config.toml
n_layer = 14
n_head = 2
head_dim = 64
norm_eps = 1e-05
positions = "rope"
bias = "none"
init = "uniform"
init_std_down = 0.0
weight_decay = 0.13
grad_clip = 1.0
schedule = "wsd"
decay_shape = "linear"
seq_len = 1024
train_tokens = 155000000
Each number is 128 + 24 x the weight over its row's rms, rounded and kept within 0 to 255. Layers, rows and columns count from 0. Numbers have three digits each. The size before them is the row's rms in percent of the matrix's.

# down: layer 5 MLP down (transposed), 640x160, rms 0.0829, rows 355-383, columns 0-159
# gate: layer 5 MLP gate, 640x160, rms 0.0885, rows 356-383, columns 0-159
# up: layer 5 MLP up, 640x160, rms 0.0871, rows 356-383, columns 0-159
down355 095:135156133100159119111120121125140090125139103153105119225180109120114146119138109121141109101124099131103148131165135101141080166124172133145122120146153116091133156123097117151141118149122134106141175148086109132114103083138117115140129151146133159081117124067155133135162120096131077126148090095164152114115117150155134101133137106126118171143138105154118127114150196131122120128143131158157139110134111090116086154149127132125127146101137112085116144140109112107116148162091122
gate356 106:130150161092121153063144129116111105138126100131120153140157145112148149145154114129097166132097121142150123118112106128065143115116069137168111172132109158139099148124156118180102079079125157116111161138143143079149169119151141138105119132072140095105159152108132113090119102169129118139086102119119159123113110144164156108126100136136095193137129127135130116144122123120147079086124149096122104126113145143128117117093130160089156154148141132126131125108157123142136115124132150
up356 107:145156124128154142071120103108137136120136144143114108134138115111149115124171135107132107127132132138119141126135102142128132127130133130153128129112119155118108107150147125161131099126139132177120128114138137093130088110163121123102119115168148095139191141083170112112091137095133194111149156109079099146154156066171111080167088135086123140125092157137127173184153122144111126112167169101099129102135087129102153152116086150137110154141128129130122132100082118127169138126144118
down356 104:086167140114150157081129118126119106130084143150094155133147138136134120158115146133085119171094179121124123123098135137151097106158074122126144145124133165149092093146104112123151147102155161102121190138127127155141151098171135094100118112110154074066157109131165147144113108116119118117114113121160144132156147135142132109118144133117122118114130113117120148116118091138146167103168145143121117116077161131136110168180128170104096157137117137160112126097131104131079109124148135
gate357 093:083151159159085139107155124105155116147134148085108165174132124158137127104161097101094162092108134130147127097096098125068177123134164121117100168075096130154122116132121114114119143097111139116143137127150144121118114119091151150130156130096100117151121143183112116153109079112125126131114148119095135144127142133115103190151137101172085176149073142129123107088125122134128173131106125117148146136140142120079125143134099136114118118133139108141112139098097136139170111129147131
up357 094:097166133087130080160109188141133107128092115131093157111144149130116123086082126120135076109106134115141173124132156133116117149149158071101129119150139127130088141133094165157113172141139109126103134134125115158148128156143155119100130120137135114101100128124128086106137136125097159166140100120109146132153135175122088145148150073145146081143121105114115095096153120156136169125130143079166107107127140119133136132120153141136126129158129133135158082146072115119090174130145138
down357 095:140138137135162125158140110109148136130150131116083168136131112143143179099119091116136078149135061158151109092128120103122115190102127057121108138130146126164106149111139148081138140118111152149115144108140111120133141147162136125115154157170135138098123118160116077093158110106139122154099088101150095123120116131112110124128136144121087116130136116118121144093178149108117174121149157103140146141134117169132164136149117151147118135121133120109132053112077146159122094134136126
gate358 093:125168121147139143126118103131144127134138170143122110120117144123157138148140145137180083123167140130153185108091177143108118135123139091121112128119114127130104144121166123144100138097136128131111123135120113146131137133146125211182111141135137128154106125161080149139135143089184170110156109130156098174136124061106145102156126123122136121109099127083141151135113099132156068160127091123097121157135132131129133180123115118118118075105138126094152162114100098120134137123117162
up358 093:115149110073083174132097133121149115113094116138111130149135110164101140138121106146097144126143131107147131105109116134134110161121111163186125150153110129111129146085124124099173125158108080125170174128132177131141129124142131161127119071118131118111109098113152114126116163136129108138096143131097108148147136130114141148113103126113139203094110100107103142092108166112108127098139112113152125100124183083096146104125123116106156092137138103146170150160153125115075092145137126
down358 095:137136140143115148146122124116115067138112154125108178087163127180141075104114115134123137154121154098124114123151073116159111120145112157116167160136126100154128114131083149102095137135132127130137127111119119120111177124111132089115162103100157106096137146131114112108164171166116137139152168100115138161141187136150129136130144112134115111130129144119114112150136140135079139099113102128137127099141130139157143106117136168138140128107084101038145117144133155116094064111111130
gate359 108:109120144108168167141112138120133113149121164165127171120156136129130130148159108105128072184143118127076112113141138185107143097146127130134123141114149181168116143142125101144127146161085148096108066133093121084137114128121119150144127169149159128148134082118146157130138148136093167147178135101131160147133104156136172106118168109124155145117148118140156142120131089137125135134132133110131113108131078140147084124137133132119148128155134146087084134156082123147139171139098110
up359 109:104181119135092128101171144097099159168124090089145142125139156114064104127152163144139154137118123124120162114110154134058121111139125131104135120119153147122139129123161111152132127123156112113149143122105099097147130125084137135178138131147130124111138154138139109168123133120119137149110115105163117129163126130112089077114145101080143144103106175157106131120157088120125161183102108133081132125121085070147148094115114157120176096145137138127154104099116154128138141124132142
down359 110:094133150140125166127138128114138157143193106157137127143132102085134137121152146109151113149154082135120091125133156141139160073137178107136154122126115123107088118113151100139097119118109117117164108139120120116154121127098193176158103154150155074130150122108130142094120116117108133167111113108140119114167164142125113115127146104116162148123156141136127175120141129133103099139133094099140133102153106084142128122126116116085159085137145140052135127174087080130115124118113124
gate360 113:144153112157096110112115108140154137140124094152138126155163135116147169153101118112086145106070120130103132122119150135143140141119098073097135143121142158154140126132130091101132111149110096152133076128115109077144133133120157128093118144126095173149108132153124135105149092147066106130113100109098105138153153107127181176116109142151123133096131114126134112095171132114124115165140122102158140168093123097116150131145153125156188133157149110119136152153084135169081110150103127
up360 113:139119113145119088084123123123128121137118140147145087164146105151110172121119137127149141142109119133090095155113106194117108139100132152092095156120108169137110130116130126096141110148118103156092138133112124084136158138121151175105148135118120122132107141149092134103164095090094119100092146138102106118173143121163120162132104144178085127104148135155095113116154126123087133131150173128125159201081096106164121151154127135166125136166135107135131156155124117139094141137097139
down360 107:132114134129122108097146161127128123128088128108141103132112130135128155148124129124113147118118144091108132113173121160140127142117132139109113176100114165139146108150125121108122113137134149115083111230149075106137144147145132149098150109112141155134093133116087128095142150092106090148088131133112119133133146112127124142166103122105116136111106144144103069121128123129145086161092115135129153147117137129148168160142136140129154161150138139240169108161131136110145142125107099
gate361 118:124148131098104125110087134137136107093128128134093135100103123128154151179124154103116147128110120137147156135133144148137127077132182128137134122079140116096115130173125102136120097137089123092093121150132129083142102136144122119150083109133136162155144130125141165100115126131082114118098122129122103185143150166143151123161159101117174134131076117130170081145127118141135096158150126124175158124107156128113114129143097111132204169134149106108118100110156091159138160120150133
up361 112:134128110065168093117106116125164140107144111119094129138143147139156151163129131124153133110122125151120131105167110137155162097131146140167157148091117134128127133200135134142115145111119132085099136148115133109156126113105158174143143118123164132158162106133137110100148118116130105126097131105161100122192133137123132152170130112122172117134067147122129063116135156154123105111109149081129108108131127091125084125121128095132154147096143103117102072092166121103146154152112144
down361 109:117136120176119118140114128122113066073121105126128142108098118134126092159124131153126129120147088119124171166125125123130092120140110133107136110119158137118140115137131142134119138135143151159058120185169126109106116136135165094085136119113148162156112098104140122124144102068149151129174111112168159129134136119047132111111134143109145125113130132149132103167153143157130195114128109153134086153146132111084105141105136121140083163133138114192137147109142123140119142113133129
gate362 092:100115132078153151161155172128123087160167115082111120132103121117133072122096151116156172171144125119128123156133125121139101151101137143114081127121170170163131162136120086152125157161178105164131106120094134138136114132116127142077127097131092127130111138102114157136107087140097131129161131171129100105148134142113173127132111083121142136140118164106120151155101114133071148175069113143142151131157140126121141147127104117117113102105152091125159109130128099138135147134130136
up362 092:127178152114112131100166125137147148136132115105115105093131125157107109091122119124110150158158138124111120109142113133134166119128072108125147103106113088109118130135105139131108142105149144143102108109124190136110128120133144119153153132111159088124157112143148133093134099132132137142160079116123119100104177163165061138079121163101083082156120119114121129121116090107156180139134143121104111150148105142171144113101116171139112134158100149157173102148155136161103162098140145
down362 094:155127168126107127116156128150123165098124096108172108114125127110148099176172107150125120094151124082112140156095132157099147133121123104141127105128154164125157151136077129137158101159169119135115149000118154138091158136106112119129114161136110164130110122139131114141131117137117130135154128121198116087101144124118128142104113088128125096117124118139126165117129127138135134164124094096132105151147113118139108121116123115129143114131113134091174102124118144129132146126147115
gate363 100:087143131140128098115077147134158099174091136156165096116100104123135141149119110123121131088108157155082147111116141125104131081112120175166138168117130067072128140126145130099102100120127164117143156129128142141119114110146099137139157123147059146124127162151142125146147108135148152119123147111124138123190102142139146129162101113160143190106135144116143119124136122090148148146140141102129149105093100101106084105130086150133129098164145098142116101136138159155116120151150116
up363 096:157126179130112198141142108150127101134131152147146160139131129137118113088092138120115111102115120131092154090147101155147109128120141092125105125152112152074151129121149095125128150124173165097141083124133134111139114123106160156105110085108091110135145101099125125114160105119127120092103164133099109112113190172153154139132169145159120154136132110178125117128097098111144156148117122134086148162159123124085106091112136074149118132152115092129128127120118125128082098115143097
down363 099:145141122153078118106138116125150143151130144149156138090131135135145143092135163133152123105133140131161145114141107133123156090098150123176094120113113135127117141132140098127138108155080148133187106232118119151122158110136146129137094132095131114050139138130131095157109137105128145107134160107099099125163112132161112160114091100137114165141110148121115119131119104107079129149141123139108166121124139114109171097108131107132111146109129151150145140150155144133110182111088078
gate364 101:132145177123122118116113147144158115144142118137107150131119123134115093153086106142142066124119109136097142119136107153154122115151090120141115114142151168137130142116143128126087187069112113147105090126077069109121115112145107127146131158163129136130093136136164119123132099160152101110071162179124119156127118166140113157153148099118127148119107130140131098167109120099102080124128108107117108121094157129153158155150133121154167105148071073134090141133140096142120130152124119
up364 103:117147168137144087122114132121132114118170150125143119139100098131131127104104112117151097099115095116147126120158099123153166164155113107151109169089178104095094168155116128113092111093131120181159168144083114106092083152111120153124105124129140145160134106112131135137124100128135104133062112179097118134144097167155145148162122131153134153165176116102159145118105125125136108111166123108135168107115146131126135106130094116107163128160109131116172075128129122113104137125135098
down364 103:169093162138105094119113105161109130123127124105129134165114098106101137123130134117157103145136029132106163131176129130147178093119107117136110119120133170101148150134136124088101126131109138143119099171129123135093126190144136145123110143120128168153129131108157123099093150114161147144085160127120123124152123161159126138162118148094088110160141125104152098128144133103144135172119136122097146143127122144139173144113115128108124123132099102063140106167168137115121112084140102
gate365 120:125135151075154145123145127121141147112122132120103144118124133103137122192135147144135103091102161112124102127131124189175138091124104112147097105089092151120087102114179097127119146112114152111143082111113146104129133190161129119185143131121157145125104109137147135082131166149122114118120143119136141165128138134148079175102118121148139180090118103098141121142130152104118149074160123113108104127146111141149136080102144155125134099125142165136110142120139160148118111136157087
up365 117:127125138105109116116089129103144137123153143112112149135120114108142135123138131126138104132142125121152078113118147139172159126105085079147134100100133119164087127151149108175106137125088142104112111132077108159110163156128143103172115103116126137151122125150126156078136128143089088106071148116171089158106146094123106157109096146130161159099114115136181161099118111132127164112109120119147148068124139151079102150128133173122130164169127151127124141115135099119157103134127168
down365 109:143089137091129154067124126133144127114126118133093142127142108111101122145112136138130123092125101126147153157160153131164087120125168148138119109109120110164130105112133097163110147158112149084163106181104139153139119160105106094140116115150127159087137102131131148150131093203089079110149156122100064129110123097111161143087139152158112149151142112121149116107132138130134175117184154150134111114145078107121119108137099127142116153119163151157131120104120140122168104140144143
gate366 105:129144107161139133096126132123115087123140086139103121123116134140151167131135159119107160092122107127111115144122082068133148113123142085120137122139125152101143103119155117129124118091150150180119178102152103164134107111145122089139079109090121119113132135113166129112136120181152168135122146152141150105123122080112141110147090125170137113167114119163079116162138120137170165157116146153097125104103077173136123152101103141175117161125139094116145159101154130139137090103138131
up366 100:086158105150131148096141155134116145116140105125145151143140110132166134118122120122157105157106145100135149106151159145183154086151132142143081121121107150135097162157108106116123150115123125072133136131137118135163080115161112117122072127080134094122132138100151136104167115100142105146148110150118191121117153091172094172134098157115117151145098142150092125147125142145103128160166140119160136146129079121113146116123081180159136143117117141101132091127115077135148126123131156
down366 097:077122115111152149110144123108153084116086140108074164140149122109192098169145182084109184098100111163104120111097114126123123156140111166078127155146153153118120110152177161094142128121116135123160142148149133095114129132153144132149116095137097117120116110116188102129111116196125132146121094102118123152159138114113096153128151111158142128117098130116093108151106155087132168134156117141138130120119108141126143143132126146122133168146133113083130127109147110113145130111116129
gate367 151:144145121140107150155112187136122137066157134125163111150139203116109157102193132177128158157108098144114125131111123158111099111121139111158149073162126100130114132150118178114120121111132137148087115124109090154095123133157122098126136117137142055134147115141150114158143140163145129119127130146162140130149120130134099115134148155132159127123114124164151128130107139155125141093165107134084097149131158088111089097138149092143131128129139123120154156139107154156080099120147112
up367 118:141101138128119118089145112089117108175104156140096137087129092107104123162060126078121083110157204129154136114147152141152143155159145145145116200086126137109131124104166101127123150154121117127144138134126127120154135127114163135184125117127125144122133114096121137113111121094132128163113116151127107125128139117116130140106098106106122132124109108096107086125133112128114104144117141178179124134114095164118158131114116169112119119119142138148114103115143121052148148165119171
down367 101:089131127122105141152114171129141164056173147127160131158137156142140121154171097160117160138110054126118130134078124143111093116121168091136123077154121118124126122156101168122119105128131129147121117025120127148105096115137081131101125124151135090157127117161132108150142129149126132106116152123148156121128152139142131130146141151119135107136124133114126125122129122147131162105126125114094115148151151121123080124138156094134138117139117140077168150133098139173093123103120091
gate368 107:113148112131101125131170109155118115154100101117109115090104121132129116124125173118081091149099122100170179147132129133106118110126129131141151131141104103095097130133126107139132130169173105150139125125153093095141102129154145122103152173117117154109140105142108135135158117124139124145108191113119116074111153207085151120139062101088113132152127143114102089144130107150174142125147144173095115163094118144141140130152147101130154137134149101143109130130089142160129152111155145
up368 107:125102136117154151146094100111150166101134154120118116134157156075114130130150153100165119118102101141120126122121113140111139104124120140168137118117142158157170126119148174120121080147101144117163143138076097090133171139092121154140101126096182137153151152149094163130117158155115123082076134129129108135134141105093101150132125183139139102124123100090103130114160124113131125131129130145141122061116162173122125112090103151129110114109073103135159110145131127111124157158149086
down368 109:133125146124158092154137130130121156105159132118098112119132147061117147061128134143161147163122047169119152128077120137092099105078130122104116134129173120132114137166136143124120092147111104114159111091075130108099134151159102147084158118112125117187155102166145154133103141137130101120099108107130124161125135115108099136149104125137147106150125129102120149126128150138122127150113125191131145127123174146109164133122132145154076118131131119143158109128127139126135122180126139
gate369 100:143144097143103099100167108125109074149088106148128125088084115153147103156113126088129142096133167149146097153155121096123119182157169134092119106127102141139097128114126116129132125122133129124062137152100117133135158135137162115125137118159109148099093118172159146137128130110113125157106097141121165187141086156116187079112086125125109117151157100153126162134145145132125085138156124141098113157122095131120098150140124100137131126164137142123120117135089095145145145106160162
up369 102:140114117186128092090178111107155137141105081166119119102159116153127112126145159096100134126137149162129142101170137135138128134153128132157090118077069150140115141160131104107138118152130146094100156133107138111098124115109152174129165159167112133112136099126107084149135095123082133101118145131083143117165115171114103088131119118142098135129122131158139133089163116134112146150155104135135136153127109154122111166156099118109140113149137142127144093099159109130186114091164154
down369 105:123148106136133124104137095144129133124081110123160122127115089142143089155121128123113150075141245127142085133153182107129110176157136134127132113112114130123112136139131131145151107125097119122086149244155137144134118104108155123110143176176114170149100127129133095146116120132107136119113133110121129148111120139132128124113137156107092139128103111152146161150122150137119132136141138124110110121088113138150121150117158142107142091133138121072139090127111120144132116128127131
gate370 113:108160084116151122131132124146129138097137091130095097108129119093178136153132137108138134113134139149158176141157080170132116150067130104109139178095136149136105116162143123129159118129136108170153165111086118169122123090139125163188110125125126140118133098087127134144103172128141124112134111127093079093112144113145167146093080114136155154127136134123122128145095110132091095166129103120107130114097169125122117140101106104140167135111129117133136102149157131110159188128118150
up370 112:104123109107131132134111134117155087153148156129142170095129101146110126103110103116114096119149118122051139128144146111130114121135167102080111139165138184135115147093142150080113135127127168101109148135103147162126134158146112121125119141131119158107100109128106044150142133171133133170158154145100158144082117162165172130099127139135123089111153104107126123118142144080153144143093152130157122107133146110149137164139098137088144114138101117143104130138094120149122089121097160
down370 112:149145136094058122085115080164162105160153119142184128144112119125095098103132113098140140103119184116115135097164103087161147121116182124149136147160128157112107146148151091109125160123158144140142165103090107144142153149131147123121124171137106123170092126106108112112121135126148148100142140146136102133095133110183117110128102112126143095111163152093129149135100126091136092159124146112170174107116111114136141146125118107134140133132144108061146115139106132120147130160119138
gate371 085:120128104156140133136110117137136105133132188153138121083087141129149066147147137118136135139088150135166151121110111140108088162164147153142176055135128092154099133112138115125116152121139128123136145125158128159140132118095114095085138159135162109103134133142121116139149162089120118112168126150139144132126151164141174145083104130079099102145104080099184117138106137125145134160152123156113143130176118095112143092139133109091095096149141117134151143148125104141118096098154127
up371 085:153123118141088059148169118126128124103101115115159128133193118082133156153103126098078126158163134131138148156108134034144103130128126130165139147158103164120106150154121140119154094107159103111118104124141152107094121136137115093140153123118091096131167167136095140141167123169101123107106078132085104127128130118125086120114131140097118112134125137127126121127129158095129096126086118143160122137126132142130104133096148154123180122112129157127136129131169118114156139162148115
down371 084:136172153106100122109138128134183092142163084108142146127129107135167155088079094092136126121115141121143158119098101121150140128124121114137130124137139119115142088125151124107167107145112172110143131163125153082133119137162141129138111142109109145207138108124109133115101118178103153162115135130129101149094151150114125100146109100130120117087125121120075154117157129102115184113140100168087137127098136154150135136134138137136140082096126196119132117085140148157148132104163124
gate372 104:131185106101112087147105118132103138136141145143147140116104119110105124143142081144107117118118119159112121151128140107138117108126102164098113146139084110147145112093109146063155134115088100104120132134148093153124115168174147129132149115096150152125161120148166127125119134129127090113084136166129103142111102148147147086103145150123149072161075146089128131120137167149128132148094190122078129065115146088155111136153137154127159143124152133135124113135102152142128133170112109
up372 105:073083153142071118129115120131112154133127164125114091147146112171111151124107121126091112152127153136114162103110152116132124108083103091142162109147112122176132128133127117147124120155147166128096113141111141132121141109194104109117127121098173165117116141147150143121167134154155099113133124131147116127081104196122144135117110148140089130134141080125080083128121146095108075129095140188158104130078105151131116157101165123105110125124119130150137125104138128122116131102110140
down372 102:163077081142160133117096122120138123149168117137114128075179122108146116106141098131106099152114129134114128137106111100126108131112207146184107127122159158136094109139172120142129130094141127100121121099152167132111115121122115170142143101102111073119133122114077119136112120118146159141150128138136148122100137138068108158151124133131167133128123103160169124124098154095140135148159123157156104154124120130121126101155108127115173146122110122080146112124123108098104165182101152
gate373 098:146118107151185117098142126086153170150123122106107150089148124126162122112144116131197105095096113121120119117141116131182142100170108137122117109115094146139165178127172138119156131115105111102126140100125080113130131132185150148156132091135137108138132111117127111148108129115152111131110183076133110133147133133148093154149179134091131105130151181152140070157143135107117155136122139085116125126128139154163102123146124161131134126162147135131114143129162138157156126078115118
up373 099:130083154099149147111097134106119129125135135135118138163131094147115093109113126168111133115079105134135111156128096130168109120117102069113121144124151131095130104089144101116076173147117158150168146123087137128163165140154097131115129120146136174162078168160132105122155152084122135102069164146151146126123156163111121058126153094136082144120173149134106128149126131103105146129104140142129122129150136165128136127117137179158132108118120155144121145134107130106159127158134131
down373 098:156102093151115147128136128105152119136193123135128123153130114118160112112171114171128104128130132139092107117132105145123126099126119103191151138123110115137115125095124163101102141130098171122137161199113122142149166091114087110149093138169093167134109120170118137123120133167105122141098125101109159133116122146149159108132162110129088111144117160126111182110124145088104158120115114163126071112118131133160101108114117141125117155103126153196120123078118134117145154123130104
gate374 099:142144083168124080120131157091095142137139132160069152125145117102105107140121074147151113106127120130125139156157107147143149106119141087124153134171131130161100127115114145127124112169069137119134133131087105159152128120151123098118125108091142156129145136104136135092128101117129117101145102145128127108116097092101165163088130150131151076099168161133118115144182165144146112155150142111138145082129132192111136125110149155153096162126092153118121119139144129147152147152170110
up374 098:115092145084138161141133119116105156126104118101158107122159098122193095127133119099138128185126140136109159137102146137125096154113129140122113131097095174125136132149110090132138139140140138123136141133150126113110128114112141131144164139142115133085146128183096082158154121106140139127095119138084119142134128113144119139147143191151127087176086125107154143126137116130136108158135110062119126111128135116136121113124108100095169079061122125132150175112121111126088162071125153
down374 098:096123143098141124091095088121123157123145106108169114130161123137167139159137121113106127147139086145085130132115162158105107187132142138120134133125070154133165130160131135100125109137151106129113140071152129105099124164130113146140168135146112137081171125142111092165151121134136121104077141160098140141146170149190119096114109167108114144146119116145121121113110104153139129111148148124129098129128122075158128141089122081121131100120129139179128133088126126127086114133152174
gate375 103:110160125147112122124103125138140112100138165104143121120102131101148160170131114106118114147155109103141120144101142115141133101153131146115151115099111139122188159095114170142093075099102115108085110125134153116128112158131133162146132183170095136118114139112137116138157149160130144125122077126160092174181109113141112084140139114131137161095096167156135080131135171132137071118173148119108133086102133165104119104176103161127140128104156132110119165147101120145135131142126130
up375 108:124127163117156130129073087072144176106140105149099122121135117131108124107142137144115098150112106141131115161130111118172130140169128167143141139136134141148161142150152094118135141118110149121110129121130110143136100155084131131131083149073174103125153126107137058140112173081203119115128127100114120157096108152101094125161117141114157148110121148100136096105137104128143128145164137155086131130140101117121151134170133143114176115148123134128178142093138117094152142159109130
down375 107:102092155119145124156113112097133160076163139122131119124101130147107137126134099147140132141111105143126151139140129125142142089157173109152100107126120110135159157125121116129131132100114153151109122113128120108158059123134118135147113128121155100122125134084134102145155136074096160127147106130138160110110142144096156112138112151089128166135162160144154102107138101140114148086095119146155140145111121130135149094105133127157123153149159148000154120116136116140143116130119137
gate376 087:125165139133103097125094128124151138094143124140133178155148130111104133124099190105121156121122146092092091111122144117138130117144156125141110141151133105096091142147056116116114120106153113140182147136106178120109127156108107143157108163116198156131150172122122144114152120137116117110122142139116122114088081149121132148128149161127102176115093164128156148092097133136112133102122135143155128114133143143125150113116096093088139116124141176117106107099101103111116170086096163
up376 088:118095153144111145144138158113135092138119166170111150165154133142101116133132108081099158126118138061155108089108140158125098138168135110173111110143122131108157141128129148117109129115139140174120171134124145102131117145106088139139147162121125153139127147108212165114153081130150111161152136155068159129115145121114177162162112127092130145086102126102089121117084159131085164100131112127123107147111137138143122152116144144148118155134141142101113139123162121112122116154112143
down376 088:092132178117156129100120148152116109112139118094095123108107095147117147116129109139123133102162133158133132130148127111098134175154113141134163136113145159148140155167085127143113153168126121121126094099117091120087156074103156135120117101090153110188100099180107110143139107103128094110104133102127124136163150131207102093116131121124155091149143114101154140120141110118155121154119132163096193109137159097130108138124137122125178121158156104114111100112130116138159153137136130
gate377 099:138089161101130100146129117117161127109137192118102096101142140097115116145122155159107129085151108149124158150134136134109114091119107135142114147092118136140134114132144099147097152133104167101115069132086099146095131156128167162135097106143129149160150115127107132118150126122126135161157081108130141147158138127144107128201138141151121129138116140145160118100149123152166082143121117090134158164135164114105088117175119108110125109079138100080109097149092142139152138115149169
up377 104:141119141134107159139126116121088138139070149138065129120130148143097144078111134141116146145128080175099162123120098120108120133122180123110138085144138145147163145118103119138120132108157154156130115123084072102147154145141133133111113115095148116158130089132154100164149124126081111120126151121094128128150134115112121148162102134178121087151148110137085138124147110158134103156142150129111101132190130126137121143172108105115084144131139115100140137064086099126162131106149154
down377 103:125098125109146133119112166147101144155102157110115094134139140147129152127128129125109094175120070162086127109125102131118138083097144070170154115146122111145146115120088128132119138124136135141152124234128143099164118106120127121114101153134159113145115173122159070129146130126121109139116091125118139151106116141083152134105138133134129142121143099125130125139125172102137110132133117133087046115146158156155145133132104134134119105130117141149145125110167105132175152151144169
gate378 103:140114119146097123137173099111157130096106089191120153144189080150072124169143138113148165111090116133079107137121130137122117162126116090142111135176145151142133114137119161111112105128087111151134139123175126161126146155117137147122134143124178114124137131126160117117156117113177105136121124105085124091135061136111111132123123081111118153092127110119132122110141188148154116139126118148151157134106128125134128167123149110172073116119135128122138121125119131140080107096136149
up378 105:089127133137125147156135123154173133124116134135131145074188099116117101094107154100173169156132146068147112073113152109133130100136125100169099156166116119110090131143107103138121152120096133179110122133142110105148151138137106136118153116170139145137081113165142140147114148093126138132156113103090143113156138128105126150108117075107141130154130121133142172122112089148116153100134132141108138177090184085149129157087164124135130120140119129130134092103099119125102116125150143
down378 103:118128123124153166139106153126107110106131146100133123105085149140182131104141121143109130154108081130151126109147123123134132126127150128143140108096114143125143119112179112131131138165123129088104139231123155154141122132164157124112110141129094113153137122141090151089109140188123120123111117195124113145124153094163084092171166136131148105159143140116110118126113113107137132081103126127121103122118131157109132107121137152050164102101123134164133104125155114112152137159144103
gate379 085:126136133103152128110110152077162135128138095087106129156082129150128169092109138160100098134110097128120134126138110153174132155108130093108143104114163154148128134134094152168127104145137105110167080128099109099132188133154149126109145112107164098097088128147148127107159097135118120105185105133151122168155134118094123171111106139165119127133108117109133118093135155097138120081099115129118138121132163151112102154133140113088177101150116130098142152095171149137132095140122095
up379 083:152145124128159164154118133095138155119157074121122105097085138127102167110121127123113117115127154154119151104161155179135095123121130112085111138109144150153131142146137134166115124134143143098143111124139092158138166117166117089138126139138171120115118117143147112118145133125102131117178082148167191175116141121098099158133139117157131130133162120132084147095106134118108140087148105167135130151166151126077139134134159141082114095133123118111110150133140130126065070167118115
down379 090:139175087110192113099092139116126098146145138091093124121102090143102145121149135117130120142176108135139118129128134128159143156135112120140148090129130127145141159155119163167135138171129106108108126255120098143100140117104161108085113132095142115126133094136157115123155135132132152120145150133096082127153127132118123130141125113120138140120146121130117108120130107115122126136166082145116064127131155127107170117174122114105155111116161128111100173124140152143105097129117127
gate380 102:118141123094100111146113154096132138139128120190102134119126120092162125120150104088167128142110146138110075132131130143149169128126165131129148123157146137153100108062124133079117146121145143143142118096147113138102092138169100095165126081147155156174162111095164137116104108125132141140117176143164141172111138113098119135119112092134165133145144107098143104119137142115108147131147103140113143124123145116120146173125140121101130126126085180160119094087153104136098145179143083
up380 105:128121160110150161138115079126157137110139131108123168128118168108134122097135130165101133143110135132137137128087138122131085143126109109148122106156148160120132096157147107147126084151171144157095119126072131144131142138140129144123116155135099086118128127160115140089161107095121143123128111152111142132153106120190139141113115105145108126135110145138123146151154148127121071135088170126091108156113113146104071123098119101162108089108158082101127150186083141155115154075115169
down380 108:118123132118135166115151143095121108137163112138127126158103145139123135155119133120090145117137135129126177163094119129132176131156145124110124154139146109144120153120112127103130117100130092144167125205086131119118127146089180147094129120108123082074145126138137088110140108111122118131147114121116143123103136124141134104133133155134098140184126123103119126106096141137161117131132125112099167117125126122141080129117122095126129176156087131008138171119130156135144147123160161
gate381 094:149141126139105092091130111131124133145141141154126133131143122073144120119119147128079134155121109150157094123111115140108130177110134168154123115135149172115131117137179117126124123161110111137126132112116147144150135115104114119145101089146067153157147151135209165116183074148147147109115107153120167139108114093130118172130138129126138127122125137131077129114088129157141166103131109133144138110139095097119133079147147083106132109121102182137138123144102090132059134126105119
up381 097:137170137117167156090139139144136089173143152087153144190079100150143087149166117097184087130143148114122094145111129140140126149097123104128160150128116097131095135172135107084112135116120159106140143124151117117101159125115116135134152134128175099121109125096137136134110125131112118139114095122156126165137149169154131148078074146143127095116138118115118145143151119126150184117143119130099129185096172157115115165105117138158114095144162141097121125122141122113125148126090109
down381 092:127069168115114090133148115149137206105139130128114145098127101155089156126127155144127143112143155134095174151117124117159145070175115129128134131147133122138146124107134126106169152135176135130129098118096142091146133142139149104098152134117120141121127122130094123072120139136099146141133134132108122162075113153086080079145129105140111134124153133158090102169165156153116095108107124155126154106136120131116142114103092140099126129156141150115104155110128171098164115107141177
gate382 110:125166126117136105140181139136085153166110101113144132160150144120084122105139176138140109097096125129127128168133124148087144144094143151096117155143122093130161102147140111150137128116109125118135118116119083138127106116135110138142108176121136115118162098122178078148185079125083118141151157166134123094109152109078102089110110106152133177111120106110099136128157142110134126122128164083075077145136159079108163129090146125125147139136152130117119108123120137140146133122111130
up382 109:138120122159136094172134125085106162109124118136127117104193135129109141133157122077116126154119109127106093115164153106128121116161146123123119175138165176105128125122123135149148103119097165152166106100148107079138142150128131122124153164118126119132111168090125135140083097184152130142100155130136089133100107134145120154114179116088131111136150166143136126125104139198154154148110163121132099129141117148129088133158088097122126132081077122105126136123105103144121172133131121
down382 111:153108157139127130155136132119148157159151138082110140113130136132143078097149118099123133132136086102127121123136153161123106098144132120136108164108149141102076102096115097148121122143132190119173135018155141094137115150104100124125143142137120138110132154089103154084054132165129124158146137121120145150137119131133139143105097119137140129121179146111123132106121133140134150137128132135138081153141142143135101140171096130135114106107122095055158138115119116156115114143139125
gate383 113:119093164154091069186160128153150123138102164155120147151147108147150128098139140165147115108093127178119115145111138109122137121106132104106154110137140119114137148116108132091107098164164139142131122124157142076154170104147136138110140154117134131095084152122082125137138119113095115127147153135123125152111130118099143115102083108151120122151123086127087124090192161095143132162100136166155129153074160127122117126114131124137107117121186137132155118128136138126175103170108134
up383 110:121107144090123111144153154130110102171130171142161125140174100171116169131125150126117121104109109166149107110132155148116124114141168138073115114123124162119115141107145067157128112139154148130074134120124119107146168137146138112109105140100120119095113131132071128136156056143123108143189140177130128152160165145136116106135113100118113158162151116166123129094166134125137142141110111122136121189084155108118132128126160109135118137125180116111158113118125107134115106156095149
down383 105:131121137105114135175146123139107156136122137112092092155131092180147128172143146126159118123138144118130160122136114119127120175106106110114100147131120091109151155159131132153104134159116127132159127252174111124139133114118158120105149104114131157119119097108094128081144153099072133112117131085093133124127104108129157127123136134125141107120155133122149120121151113115161145159079134137121120096128129146123139125116145152143121118124125108200169106123140098159166144092123103